python train.py --n_layer=9 --d_model=384 --n_kv_head=6 --d_mlp=1536 --norm_eps=1e-06 --rope_base=1020.0 --init_std_qkv=0.0251 --beta1=0.9 --warmup_steps=31 --decay_fraction=0.559 --decay_shape="linear" --final_lr_fraction=0.0 --steps=6893
Each number is 500 + 40 x the weight over the matrix's rms, rounded and kept within 0 to 999. Layers, rows and columns count from 0. Numbers have three digits each.

# layer 6 attention value, 384x384, rms 0.153, rows 79-127, columns 64-127
481493466545558450455583529447424475498489489420450513505502502554580570585408542473439544503504491423545540564455482526487579375547586519461466489562558477516525500533500475502407548481540397
436422476516455412527424531497537521536508509487483514474454450483421499504624497465500485541519606501521558521450556529548524452494469476534526589583575476544569436498497487378553482504503545
408456558530474469540557502543445475416575492492494468522475451475550514475499440558482460497552546456489519574465510442456503536519477505481517485472488452495504481460422530435554475504501501
528488410580418473453546531501599513505498472447540531465539444511551445459437440556550542487520405467485427494465465466500462573505572494468511587469422527576522460513494532448439540427443485
551370492500443405496478441508547410482460365544541449426431498517538441553529588416416539499584456557527440467429505536495515546468532565491488471530484484489505493526503512524507482502547487
525514451538545533479435524437598583460481444480534486504576544452509432521509516511470459418461481518504549512591588505518527471486462467538497469500569418561575480452486518444424496418493451
515579473557463534455528506522511589462586446517462571564399497532485502584491535559528586494488533456505525443477478497489531564500490480497438370557432547480444511450440466442503497472473475
497534531521595500547484416420507479477526495430519512563498494555501495538476483480519495575579540461514417523527470511371517501501554479451493541474469534464461506414468442511499523584510527
456541519525557521519475405614516513503454452507526518492493502501529484563469480555565530517513463593470544551567444477469607532571508494437494477535483544502505546438499470508430551555422468
511553486472539394445514542477424505534581500488472562482483567557551489440484510524464508462511413484521575478430517514564501510490461483477491492495567527475512411512538569461461564484525508
438571410476488505476475589491447506481586448569506381505493482481468495529421496420598599527541461455429502508513531516482536462543514448449544500503446508474484522521508499505446569461450529
527545583441419461456524496471549489486496587491495446465524480564527547413567473514429427522511413576444520438421488528510491569492514522553522485514459527512422517496470406539489504486463490
500491467528505538502552455501504506499589498457526522521483516510467502523547475523516450505515424444431532456466553503578550516519555434537508513507551549484431517506467460422456490502516529
448555467536477416394593511492518452498511546488537482494415590524464425558505498465385529477531499503520526549491557564443501477488472467492502540448520596526491481556542517417474529476461466
571438466518487575430557514525523564451510474496494491471477576509410558521484533476520467481465498444404545519426489435566530453515454409432450503529382450488480488514516473498476523480530505
502454497547480429475536496484545479524512534526487483433542444504480539397506499388470476560502507444468405553595392496490590467475578476509496498508501558553494523541455508536452424482505515
531566492473505421559440438518556380468542524490487482521482450512603478418502462533556500520435453435482534564531508590531495499505476472556430487454456507430439545523575570460495476549517476
435421472599445484490525553455490444460507410508390492497484540489493492527359569595494381515530447475602497482444434532430481565514522427495532478503464491569457483484488472577485492488506576
458519524485478435500429504509506525477572548510429536489505484478423497559401568530408418514539435548454518475484455493510482451496573556557433446470514481502481500517557533437508520507526455
483384508447511536561567506479434506564499393555541534541479457484549609433487476553462483458561501526503525425564489506578486589505482497589540479510529562523544535557574454546454453437543505
483496509483491453397454497486460549533550462558440495458490484572538440405457510519504525455587466488514515475447437433579485384490519512411431482468524535509529497415414528551488450485507430
514546542435473502535534442472507476565493515584471501511536518476486512475440559444493434506440569523559419536477509551520417486517431505453464560573477553535490450573467439538476570441568492
517437486470515449449528439522533507437523548488443497519494472461571402568528460579562516450563582511531442560505450518556514474483503564495455527515471532489517489501423463504451462496443556
463489465486569499494404447538402522551511460528538526512551494517436546533567479510532598461419479490525439513449453558466488457534581491408549454516410480542502481510556542359492485476420462
553481469512528512519527463406559520477501433559460507547518486522590545448573544423521579521521468475563444577520546441502437499460485521419486476491525435502563479468621598421487527580466499
507532437538535465474400546495478416482459531549470531534543475425483508483378564444522504517508551480456449503540474495574504453516539455510478440505429518493436519512584512535480488542526471
535538411486478582488495463501469532499512469436502481532522552519534521499402475421521456562469463506557557468416523497442453444486503430404388471539540526514447517503565434518541548483483463
516507447532540516514490472465569502467431498461494522483580541515540554462602417431410526574469565461520448468559460550472430504579501407477439527501514482596554514455479573540454525496513510
437452538490508512508438472546497494459447568528526565410488484477599494541499600583525449516547512454510446506461453504510585466443511385540543491499506470558501457496479430465477452477484481
475485476466508512483478547415418548466508545514486543533577541528488483465468583525467591426508444449606521443593541523628527542571396484545477502490482510478419527434578473473515526523522504
511565454500534625492467540518646445457490506538519493498368471508539547455454525509507511549469495490495461509475540517457453500470465496498640463411465396496489516486578502551495557478480502
483505499479456555526481476493583503524519522435459498453512629454493456442531460528554508528458485490569506549501477463566469542497500446492435600437593539541516595563592461364521455492555526
470543537496547519451479465478480468472462459480576430543505556506558613550506528468489449499501397484537506480440443407590453439490525455520482513522517547581474546465424577497472528473455458
477452482478483490561485380447476491486517584443518427465502521469451583560540515573546480561400529462478494452526506428479466588517501460537409503501434533516488508499566498501438443406472478
431430559483471562489483424479535491481493496479543497646507483487551485542515505493494530548559494580468545407526447496437458441519424522555514533531536542499456532495514482509462443473525515
449460505421512451482400547507566582520467481527578481526430429528516478528548442513444526520572420454580449472488472574477480558462548487563509483436551488539549456453536456462520467480436476
553472460474497527539457538470506450470580499569571544566501527530495538518564507453450432564473593390435465575548503519587444511516555588540445570573568499503452446488548445532484560557492534
470494506530508471490457509450542460563443473529468533491516449540501530547425457500485488466403554453518571572417467541532487436536538475552498603432496504496535489480599530467527535496505463
467469585519488495470470466539524533477596487504500457573468416631515529477483559532521418463478546553461431491475483524460519509574536495440374482457504517541439482539518417498532453520530493
426590515501522502490498555482565543528488485562445492581578406452411599508546474526456474485477497562563512486544494531465442490507450567550502552537524536438493503501531520489496580524488490
468474476519522512413550501498455438466546444468422587479519466550525479444475463471527481576533513479487528484492534479488565532596533492476514424482511535518510530493546531558547492443431538
523454438537476477475533484520460465565517492510456434545484561524502475667510420544607595480518517460461528563546503456534507549469456525480528524512557475514491611465448458507533544481475480
499494547520504434429483500499481497486451452545478441545550461479533486568523478466486524474538461435529479567447494490556467510502497455424616440441408545542567549464484454549446373481512549
529467476582526574575489473467536533534516522478432487445453484602443543594464438418495457461448511499485533481579480511472523497479476510473510509448501397505501457442541518561509538452498466
463580480572486472476513625510519506545471557545466464528555477537493547484556451422449511604574496437457529516500545486462567472488589536503463489513444463517503531512545494450534466444526481
539420432509585418486612532450554447467507539454454452394560524413497530511511554464498488486466405499519479500419465471550497468442538475514503537517522577453483514500461495515458583471478494
519510499478410527448475448495554573512526537432442498486518513521441541460512568541480456508532570523533583467391489561474532450563540472523448479388408490525417516529472463530494513505534509
417528518514461494455535444457553509419508532443518489557529475536560603505462512431539490612495525489567520566477499516512510527500494458506517577486454509524471424506507538421451436493535445
477496431453529542559490494481471547416538518581565457508489503490478479439483545443512488479502518422541528489469574503600475498529472495512489549506605479464517485514528478395432437437561503
# layer 6 attention output (transposed), 384x384, rms 0.135, rows 79-127, columns 64-127
501559505468558555447391487510430469405454516511509515473548511540445523506440530509501506517502507548454471538492554427458398463503459553503567444456510529466447681559517552539520476404431533
497505348521542524526509521559541505449497478543492504526458496391464501464530547449500477392398478512413505409540416496461497474595500537439383481426499432548475400436462555518481484450445505
442495571494520517560419441516554539487399491497530469401482333509481579407484582481500512544441445465478594430481453474605514464500510412464471564504439520497438507579564573474517542574525478
495540596489451503639475566537558499543487542567407496420558502490559492506490588462432467582491546527491512474440547483561512426529475447502554458500495576513504526585415438504525527415472545
531488471429609500515474490595526568434520412454403578547479478550391472483509532526492465528501495589569532506506521491489466476578520541452450509551518458591505562553454507442447472440420407
452514516585474502560536521561458477505543547494462461462559605481416590434554539469566511602462527488516492529474558424509444521445464517430493463532510532458518497417449461457487538551510471
523472531542404488482494540480454499481497598493558455509522518469559458456496499546527485535480506455469524445427538484525515450522432519398515467393573478560512555460475513555479459502485521
509478432570510529508479554528543525507436420501531506440492541498485516437463497470468484502429516449558471402480458476488458495480484540527454494551520589532505539519483464539458442454489474
439569487472502552467487531453512469498592620428462490567473400569396541529527517453492585441547463479555486531565500427493512492545558449520526568540536466576530505566519515431417479419594563
476516471380525494510433497533441565511533397496475554588548506571489462456492439453491537488527493486475501431534492495475467524475499447460444477482509468501473594550571489557432498419443425
489451525517406534510573496514537483433501530528586623488493503555542532524512496528448476547494500547454445492537515482453596555499502504532464551446499505412483494427528469514496518514515452
518450575500439486513500458510551463524557440489528575548486492512451492503504501503498503493500503430546523535539483591522435470503495420495493563545479436440510540483502574471479447478473612
462504484463541481499478480553490433455541501439459551462512510583549478518519520583455605487423489458485477445496489519459545512522501502502488434498474465608537469481536578480429521513502638
550561466522403606494488470473442534469397447470444529529538430507550515468415490490465451496498592503510529470464445426556567567571499508542626533497498485507465461498460499545578458512435472
545542551436556426523536484488462458476538411489514613635558448531520534555571446555568478545551503496498460507553502498545480534472453538498524487428592499393515599552451463518502441409478538
486496533568522505454464503460489456496491489467479510511498488419448518501546452498594539414525473512502466507432581579513593551483492541497464458470512416438458507543503511532505506506544468
470493577423497512508596523517449563422462430484578519475522566503465471505535485469379517604532390547461504499498559434553524515520496541450525502565479523579618537481494534558536525505488587
607482497515490500475558598490472534496501549521465569476540477427463581548501458463508477449471465471490515537465519443503555556564418465582492483406492495460420399598464480544543557572548446
469440527533517537569543532479529518501424488557490573517477556506452490525527464518502471491490521497475633532506457485534544460442509481432481502433423507501438499518435557503510530457559563
536496460568434508457507513516587547441518538517487521475453514484498474435537514491493477477532530534581484522436508514491499489502471554530529456455512464496482459534417591416495497459482555
466428527494546490570534465475508484499548559544604488466439519558516530456550424623474475461473487552523571472498626464546505499427446535509523465515563531525473553555544531438521453567401544
598474488502518544473541539485512522508543497530502497462513486487426498483521503510622471538494458498468528521544456388508452513460405580485527493466499467445514424491522537434470446449487494
444485533511493593462478462510552538554521449580437471508489552519455447470529566523440499476525595565504526477500537502443584463502455589563519511531505551440551541407526577481520452553459612
549478486607511529495582524484501470498515502486449528548456607453559474446447513570476446467553523539511486534507544541551507526459496509527447552595464575428480438532526467486441515588487528
493515473434505522524567459539453530511496469514500537506522468403456448492359519578535457413476486547523506513502480493519492491542509531539569504531457496507466589454505444534469523502452508
553536489541485513437470437501515478402583536535511519506542545455493484547482499505447481488464539500471537499448548551500472538426476503477584536488463459478412493493513509337482435524488543
531552498480494506471531496448437586480494548509556550437481535497457586548450499526464566513603403513509445477474516528513556484520461648500495516453476490518461496508489478480486406495407484
482544463470489452579517541508476480597492543443526478492494571575467476611524585619484539384480471469543554468430530508489470540453439538544580440516487493454542514460539420522537459485490505
589539502500538515498536495500477504531570465508548471493477561602524580482509491546462507530495428527497451528545480431510461479542513460480497496460559536513483554594457488472540496437609535
407429575478569492400519504536542586497550466507454543506468551432535441511518488498567469511504537418440464446556475536494469506492550534516498505473464535555489538533543453538557533551465534
405461608469496559467456494486531429499530513548455587489545475575518453516529513438455473458392441499553496518577486452494499537470479483545372489526485599399501572564486417431545493480524512
459548564484483413441587496511478617508540502512425511498545400494547539522485576468445500443497546551484508538484482511480535391464476551474491539491436507478453517438507436601473548473457549
562459530479458458530539476514511435486506596503524498404499476471510508532462503525550583498489540535506581426475546566465503562502555400482427498524453439523543610469523429549479533440493597
548602507478517558457511506465542490491459492482571495464407491507546500515583530471429534470517480474524496494476539564564478475440457491449498568478535333518481648429470416504527426552667467
551469576490452504493509452438513494452488481498546474419547581480475504491480490474549494503446508504486500582422539470484605470486469497483522486477465521498489515445466430444542464486546510
501505550503411533532478498487523499588472497503531506509510496501520476531478514516459535593537512588473482516458425490510523490527507525529436402520491497573500437525476546523514501490400495
589457547495502416493435489489489449537473434501412412445591451521469524536492540565435575523502463500428578444490486555430530552504458484511488504525449388427534499544422609428551512442489411
462536462515443532490436549456535476505487503553455495527510506449553450509457529514465483516457471580526490487596510479501510550539553507495521499583503489478482399510528501501434585484456492
584494530528475577501520575443540439522486443434503448539504545567438489496504513565392540475523511483470562530436485423496605455508446565558506467489508504392554644566487496558444492524485482
490534535502453493526503536540532495498502389518560393467540496434497482556532552496491493438471519550431459584490583539529513496384496454552550437487494516559414475477492476489441477562490529
546528376459482545520459502521627474570481488571584545465503495507459582488471488458523559473507513503482467574478431455506464488511563494539474487585527572541514435548471532480474508536521523
459516544539505575551492517469503468441473523525467609567447508486538527557537474536465462544461572571521538452498480529569518456594485453462515462519490436474480400484451499485376494508520497
504457497505491579592593459598451446555521545489584518455454490422422504447512521476462475511525431515512653542592538535550481505531548480538517525517519482493406332499541507515410460409545448
524487525532486454488443476594502563450462497470558580532477584464529558519563591531575490466493481509493472548461557535556439491547581530569491546587454543503436483610478488485561512468553521
546488443505516507492453491470540494545504467465496536425477510499483507453504493611591524483514468573486380482447511587491568415475592489455487401536574517483473517545490539475632514453495509
546467551521399528590521468545487472543555494531442423545479530428551453489533469568426495472512505454559478488548484523474505427432537487548492499571528476451511493467505461455508456473521388
561408460530528429516521545506504474490536503470526637526538484564521469529515448511484406467554499509519529546637474505506465538510487451524533535522482454468515593482515550485525533474495495
517494551490582485508482454591494456468430472456599580472529487583487510563562468521501543525547507510460527471509544345527532463454522461522477547449503522523478596538503514476473513496429535
491459537493449448485553479508480491519480449464513516536565450456415477521550476489511445606483465533526449510508471530468473488490495512488443505468430487478504516601607523517481504486509518
# layer 6 attention query, 384x384, rms 0.0962, rows 128-185, columns 64-127
519492469515478474531524485516471522447525478484449534481478485550518556505534495511510522474504523485513505521512494496469515504555496499495499460475457565469470514505500482480506505483469500
506487461530522487478491556507493515550498464498504554509485500482503463518498541537479460454491546472457501495529507513523494530522558524502594466489508480523484475485518541498523507479585472
473475496519497506438498544501504509560502463434542491501481497473545462510467489534518454475475517494511479501478521487527489534496525552559527489499522500492493469501569543523474491480584479
543540541478544515474431552499513517486440555501483444551526558475509469464503462453487511530533447537446528506482470506472451487388481536479516497519488463540546488495498510569536514526522505
486555506494524498571509551431446513471457552444469494564515498477550475522487447520500492559512456500463523519504457465455446488403503526472516504510510547539528501527492492537540502544538501
540467536511520509516484468552522428466581473504525497433500498439449556472518564497475486458532555512488455540533521533483464450514471483488479533474496540544493519467484502400538491470460528
501505528512541469528449524509495507498414548476509578513503493456473416516500471495542512581549493503537581493513511501463439478468490513426508494534454536513554501507483517530516540496554463
559438520503493499482506495577515466505546498431536537492487514485506532521488529502473488508497472509488516543510493549459479490454505464407466547569474567532543533504485475515526495481567534
497457521477508461478478507585532448477614475470519516475528503566509583505497572520533487499484510515471477521499537576525449484481512459533514533471499580589500543465515533457491503448511568
489479503488587485440503497488539519640434516501477547521483477516494468467547475453559481518531489544553530476491429502480548490539529499520507461512442482475530507450477530504520506534448458
531611521472453426468499453488471585418512469517521422463521519589501544493499544486482554460475518520424444479492524481538455475454454502567520535476533461551437524468540417484509470477519543
469475509527517544517466538520480504541425552497488461485487512514493505488488384436517499511571498479507535490459508413477556512492479513511490512489536500454523524486515545556525507557490467
554520500382412551570491432516510530499507420516513580487500529519540519503488460390451486460561529529494487478476452459458501469507531480520531499469514467508583454447421468553503530516382534
468470477528482522525543523519536471512490511474490508494480505487497558510523501509517488514471467483567515462507392534476459592497520520454493457583502550525533524555457404454555415537488509
463544481504480434475462449539504513502529533526556490535486465535464498524431481466569509500455548549433562502478559479507461442583543517472510503566527484499584451493555445513458505481448557
478517446540462479522460516485462533493430471488491607539485471576527435484512521496475524489528502518533512467468548468550580583589426456570470473519552515488513369507454505498498520508437449
493527512437508466485497490456480575445487524431576519455588550590503498509492571428507550474480464484456469501528493475524497512481499583481496548520476481508474536462496500473580480489510480
555470539502386493592513517540509539488548517553495502501506473529578427512489459474471481535531494460531484417524491464535586454502525454456499523499576549491522425536478476508523515414483484
517527477529462527465468582469509485468508541469476513453498462444522503527487493488442491503431503544457510487460515545563527471514632491405492481419548558535433489500485495514462475450504566
544494493459433439459427533544549497499552528477498600473499536445468494493421446521484520533512578489541585491497485482442536449515527488459509499535428504471468450515516493584502478508534500
519483458509525503530536527454500545505467572418588438532440475501485440451475637570524541541504460541512449547490448521399483476488486494410441517507480478517420652503526353486431500511494542
440460465520551489524524433455457401547563511485494559566423490581526468588536545538552468489541518429508543497463461566559485488471488473470539496436489547540522548505475524497535445516502528
548444498626386531534510518388510491542544512517413454486489535545487536490473499550499464453489529477552501509511436508551459522472491488535489482541481533505584417490479480476512572480464457
473474514474520507582496521481494554483503445523537538467496424486510444433505487556496525530485569547483505471517518507542443405553515463456548489551440515511533475475497485557529499403585552
531428555413524506437531567515485521486523473429500507490435500489451604462549527466453508439561543484550459473502482593545583507509501496484428475419485505462547388420492428540429432529424511
401464487449495522516488543575490407510493527462521579538477486521553501493508521501481530506533449480577504480537450528484525455550514467490482437549540551504526436494456402435473460434553561
549524523462481491522422489460548460613446501456493525481504534579506524436472492468508522576501524463487515543488486481538474597506494443473488501491516535504604523540508607508479477549464398
503518507502505540496538549560490512453420448478533470479474430390490433490507512480461525460527457469484570442496476498517593475548547481509470512575497532456495471550587503443514542451531453
519495518523539526498515507595493485454423451460499491487512506521490462447463468439496529504557465557420508505533520477485572491470475530568537483448499464452521422479446548570535503498420476
501469491431516461446492471522477499491568506554448536548484551456561573485460452494450516484526480496550508527459541541604499511561504496481546545483444546483520504541503496483450439515508538
512498567459534464485552519486537354504539541490478443548481526436487496532470531546527498439475507476530550477509611473449502496502495586517473533507531496453501431514503498491514477520519527
476508526544484536445529520449517490493523549451499602522453542487445491545503484492482491541493475537547475511546501440521548419530529490461494529551393513520485457489525500548450471550485496
472512513471508466476525493554505464490504514434461538472428479442492556479498501485527511527482499437533504546452440486481512564445575571511475511507433546502514562464486511519460470465464514
559514498551479472540450527504500540543524471512484448505498535461449476517524424529529480490449408445489433441511451471505565450470499613501513469503526502539464495531494425474493430506521432
472561546442524521452537474395522473466431536547463541509494486504479536455500476465495499529530435496533476442515527503544486490435435513552560554477559528556468531399496433512450438524491476
486473475474483493455509495538556454472545533494514446505515525474546522525486512541480502440467495439564537489536454553526492450493520529523497520463480507491501499567463463497503479584440536
512498543496510466490491491470491507423555489485526483535538515576499484459464545485495558504476429488486505499523499456535486486486491478528533545462496485582561556534463558514491470461549485
477424539454509447634445519513573449502473455437429496503453531478617562467548537499530504509505448462459464498526487469469530533512454559408526507585537507531527443448487508516520511473473491
553501535454477464533456419516521479501502451599450525529484555471479456469493488468470450520526496529489431533475418485500490553482479544513517501516513478520542433468514479551563512502429477
581422512545575509445572552528459395478528476516417498523434511400553559512556549473507535460555530580556509547570494512534447502387509562508515491449452537485556419550417479525530550453519502
498473605528511522491489535525463485442480540463423476541540474456535514516488538471509525477477514450467518475451516428466463531519530498451478520520451498535478509502482566485463499499504526
492483408500491463534545505564524489431509506458536471442521511496516517532483570481549474458564541501485468541499487531557494513502492452467463511440422476526490489500473537555466510497542533
508572489418442493487538546500537494399570553512508484479609487422525418554510462581409512491465453602425421464583485453532531520521560478575495410478450446457430516455561467516530508472435527
535552523458432529612498472558503610478455489537428489461564494535546453468521437553472536516518489486478542487548471446480515417562447528582493461493514534458493447479552488517492500540449477
469532495554552496413425482547547343485565517504476536473527509511467479462505514560457469483471491480523468497458536556497528506528512525515536523512554537524554600458500550525460442537489555
500451475479531477570533548548504465566519521422460499501518488509535458596566445544428493513515436502451565524449467525485497505546512510460499454411500541509528541516478475515493487541509474
521545505526517433510493546485513580521483504474462538503527457557486487494520525492429511525562482456516528550529463539474427491433500496546469463606525564532468611538495548524435487525580532
513542525529512504513531532480560510486450488487425423504481507543566529505503513490426497493501523524555452461540518496491546446574501525525495532522471543502473491447507513469450497486481492
528447502492477479535521549483526494514516477495443455498557478535498496510442520581440496465472507536463502433451522473476564513529463462461508482537504399548484474532542437509511530454416486
451496462516489457494473492464537457437519495429488442489529507365517545533472458603534472467534518481501534500519479457485500481532490462500451444455433493407440532526517477489609399530505487
492485461534523524509549484584456585496508498506522527481490501468466436535477471436518549455587561538521583488537464509482544542505449440507439516491473502415500453431500496538501557424458483
473446511441477495514499590480480522552459451455480467472492493432470495469525506535539533489540535494474493531529437516546514499504523564436489472472507519446513367517508535538502588415508466
537476516502498483583490443531541479463536508512533584482481531462463453514507466484521474547488487525483589494586573512489452490564462457469527470608477555463450467513561487525559484526501488
456469500475465444535509502483451430503536481479493536538545517538534492499548494464477570520566492553535548566491518442450469476501541439492587502495451502481565634472449528475542492533557515
527559509494530527474518509482499553570430537540523512489502492448547458512492506531548537557524452474549418504554440505504524564516488465476540488466453561529460532479421507477589497550502511
473535500497499509504469456401499497485460483507498505537522403604507497495438444515461473487476559463525597514422491535501494393561571487592515570565519440458446431522509528486492584490435414
500556459528472485465544507522516579542500461499550514444555499461456477525565490564432462536512468541556469502483487447511494481518524499539477490542466415480513579530580533520492510531601469
488588520578466506486444485439469540505417474497503481471527484438527420504544514517482458440514543508522475514545472559474507565470457492496572484474516533556479531580593468488474475543556486
# layer 6 attention key, 384x384, rms 0.1, rows 128-185, columns 64-127
528541472531523491507498511498470571494483519493482412469533508500522477488443475500531436523517464494489503498524516441577502497465452509508528543539528497478470498494500498511471502509493449
516484514486483509493496494525493477488540510531479544519508495458517495511526446499527539500489536479516518502533497458487500511502482477516482521531502477552501494466501503513483506475498516
470491511469492508521527441512487486516479502528526546442479534510510496495519494535503579483525514490418475488497484511508502503515521494478467453502527537521519490498478540483535549479492530
474506474520495484514506533500514536506457521513520468481512492520521487522492509498486441525462429502519485517504471496517516501514498470501496476494497464491474524510505494510476482508474472
529513437492449492513429523478569519455514454551468430505525456503480509509509484453510417556446446520558526508510521479492524522457529488521504497491431448553476504520504487542447446544500525
507492498512485517498486472504504495515527517488517532507514501476501507473521533517528573517526532468504461468509524511506490496492523542483484516527545551480550435517497476554483492503549541
500514494489515519515475536495520469477494512531481478555480492493468439495541455489545463509445476505541491544549487502514549522502544506523508524483467501468505490465515480497450517509463548
471493516450513475481499459531441439521490511449554548467480564473505481473481555492573593475548566530470463450461456513491522501519461515480484525504568541457552428491500505486531508510555500
511526528475476405503522482470408528474477507440548510473510527513522481515482530486503552457542565513498505491444501503499500499484492498453489493520544495477501522465482539536503522506535420
528496462526493509494488544476516472468483503512511421517439484530494450535535412526453453498475449491506567515495505447465520554498537503466533471446445509477453542474555432489520502552522433
483512504637476514536472543509489577455494478476495452446454446509467474633503447540526489579475491495612504499492569463500462470468620496487507467521429512500439555539494471563445436446453479
550553468568510498523491529437487566421429484548530434552479426524504401465548438471528486567533441480549492509497465439489589533476543510483512466476503485448446594453520473548482474561503471
559544518383498495478470547520436517533486519521505601494515489489469520455508440463519538491522573509497521496544527392534469461544500438470562455466519419530524496443463579506535534478536472
515493494483433535517589522488500446490405465530501505474481511446500508498566552531492521509425536516458438588541411576468439513418526440354490423477554568582548485481528467462560419587471477
519511464438469455501490448467450449579451464548481483512571558528506489503467466495485455444557558457489544525510548559464444463543500609490419544500521532517469516484553551498468482489522523
402511531541463487552487463500482482515432528485487534476491506508483377438502520407483516548548456495497502467512498399486569446563402577520455471556483521441546517456505512528511554472507532
460549543568498486488492571475518495475494543521562454496487503491492443482524500503392489421471490464498497466532461443423550509481507479474486616532473531472470606489459451536503455536608468
490550531518443498530556502502493539497552527483505501514490478517552467515486500477559467524450500525498438484525498473492498510505543543463554482451527576529505459534476553465520506475463514
496505466462473491543488569484541522429524525432519434519571481391490535497534565493551486529469493510447443516540480562563485441569510526448553406485501553566509414532535448500487497530544490
547560507437449433531458483524542551392515493481468526503505507533486530475417497446424482514507565514520499453473526470454538412472526512509464496582496502456507543512528555590471435472468563
430508499500517526477532505443447479609503605527639505491448482424502477551485558585486515432432486521513387529483537542472508539517546482416494473506474412519507515528518400534461477475499544
424450484558555436464503469460446379563508504505491515497459520510493484406516545500502524447495458476454479507490457545475503512552493480547551536485510526491489467541545502450519486461510527
477517396578535524489517482416473501561511558495484469491481401493522493486453462508541456497480541464449504524586470606483488539478479509541487488492487486498572555457516484530473479480517533
449493466505529562432514514514484504533550454501443593510550495468508486463491489494504478472514480566505529477526484404546498440551516487532536490490487516489484515503469471539497588477499475
517457504472498552437516553434469491521508548440477536471452535413549556452571484473473437465584461493512452518549511606567538567524526552475494537486493552524514509486457425576501465520418456
496507454446475561483573534544498463529520501475466530548470530529504500424484469500484519500491534517513477503581458560473487487494533573503514561449588490442499476465464485440488463499508483
509535552553448484537451476493529456561431499507530564540460495556520494417523553493472517519458525531515566505545496460520571468579552433489517494482487520569517498518492568496527500494530441
485477474511552461490565560591475525441468482511578587439496459440538495536434537490490485518512498500488521484566474495501516466493422425531487478472483517480506445444486518466511510487518486
503471474520484508466495483623506505480506538491517483506495486557413466540429466485430477450448478561501529472518588505505536569474464513488463490415501527537482489560501434471430581444451479
469515501497532510461546477525484467502467491487485513527488459540593500474559448455448487530544533548580467407491425504539477534491588467485478517476424432476561532534463548498466399562418566
505515540443597471404437516546481487483521587466492478558473529426489482442494447481553499560525515519476487480508540516504464476537537547493467578483464509479454477545467479478577425514575560
503524555476497546528504506422451553510529458457534516466485489444469522547532504529494566541466516544535479486481543527505503454456525503486499461533457485481529519548509460539507475516504470
484498535438513462479494507561519474557529481517501528433466465527511588476517520518485524480431516466521569599504444549455453543491445530482467554478535515518510531439516498487509389528485513
533389471451530524491524537474479501485472573464452468548521511442462442527509515559420513456515528458531414465522405526560452455513553521498465506530503568486523460535492363521537467545548492
445513480476463505487503472521462491487561548543462595509488489453472554564542447460516497509570527424511472492475515499484535478411495478500496604530458512567445530508503485508440403531488493
502460498494527566475541550409518443481512500480506477512462470474548480510523473574492537457508495506515431502485434541566539507498495500472489527554478415498494490527445414500544404518518471
504516553548595497506480481563505446413466499504524564476452519454466474512505509500471486550455468485454558519510546466504504517512489499496545485450509539505518514509532574508555551437557386
532422551502472576570518531536509517466425465449394532530392495505551489534523597459565518504527486515514482499532443525472475457475530540519484503463506571448513486429448480534508522485552448
521513469436439501468453484471507484539441432531409483495533469458516476529476469471432487534519526517504497419484401483479470483470484536527519485476530582495547465479525452524547525492476424
534416561544566546466510590558569447539482515487479484471501549464537447481523502517485518525547562523516560448519496604539467419518479527524458492487523582403524540503435498438507479443478491
498462531456480490482499486481512451484487537510519466502472493586560559466504500484468472472533481497527494488434493443515493574487544458429487559558439505481459538537496583557485502537515533
537566429537576502455465483506493482473506519533455537495483523501494488511472547495518500508525490470531487477459472464551512499500525468528475516548574496482571565456503496540449502541491501
469456483483476465492587532427653502467583504530526502477524524427542556449478550573525528474522483466442441504505503517469505454526489567452448378434515466439511475484541456413532460478463494
541503444475447466531442481509513626413448540497440391478471491503516461437418411496462501512554495462494527451451462483507520504478431521556535545479526545459492470492545500618452534520434533
454427451491550554509469520506490444478548465477484471558516523512426516407462568458501484439553495514538442544508490482468525471520504514505569513544433484493500522494515542534480519521561524
441550462463459571466513493482560514488524531488500490463516498470528418525527540486519483559469478512503523510507488558469507474507510477528502534515599526514482491574539466447454491500460525
502545506512548488519564556474443544504454526510457479491474566500526512530518517447521539502536448502458457542538497515510491558482464593490460543482513517564459504467495525549499513540483487
513464522516532535509501516441523446491488472574501453503582527462464514440452510520503481476419449473521407489535518492554514400505528486521519514427491540588509580603498499420392516496507498
535508468504511513486490521463501487482468528499482429499589534495526460483517519483469454471533465440516490549517538561528520506550528457547499446506508433502469454441485500523435563556396449
465431444617492460599525450506517491445566525406640505531500499382424481557502517554452443473482497458448498425534559474491494478532425535540461488484559598519505496519468461521586398510506486
508444483540477501530480462550545580545533478477517505491465513493429504490515501438508514518446569485594503456527545452525468473529454582544490479495551475431547515476472487528525484546527497
580486501442542487491583588617540576475518573503537491492539488440493462563503497524528534443533493504502486548564473534542522393484491479469527473498580560477440409468555502415527517446444468
480458497558473496534524533544516520498442535506482530479495506543460449494484553408524516480485485489506522521482496446476535538466499504517485562577510491451472467486565498434502514502572498
471469558490439486490465496518480361552536491559500495547549531481462484526546478512478510569508523507431439521529484381463374479548545498436471503483476503537472468510564552446507574500565465
476460526528586505461556547500508488499475480497478462520395555504558578442590487441566558517538499478460426565542488649521525559458476470534504543470565552501448468538475538465542500528442529
588497523499514520548429398476552569469544524509508450485637519555427449524457499504526505483467560454554586477486574460483477407487466503497536552534505452539462517475561538571426450457532547
535471498426487471494465489513557549453419484542491465512535494427409466453525482482488463492542523497509545447466560429455459486460497531474496458519578451462503454473540535528495508529514483
457521485514440467461453502492492550457460505482518573487461436509573457549423565551452504487470521468493502505448529431460486569559519422480422563475489484572455514470561541430461495553574512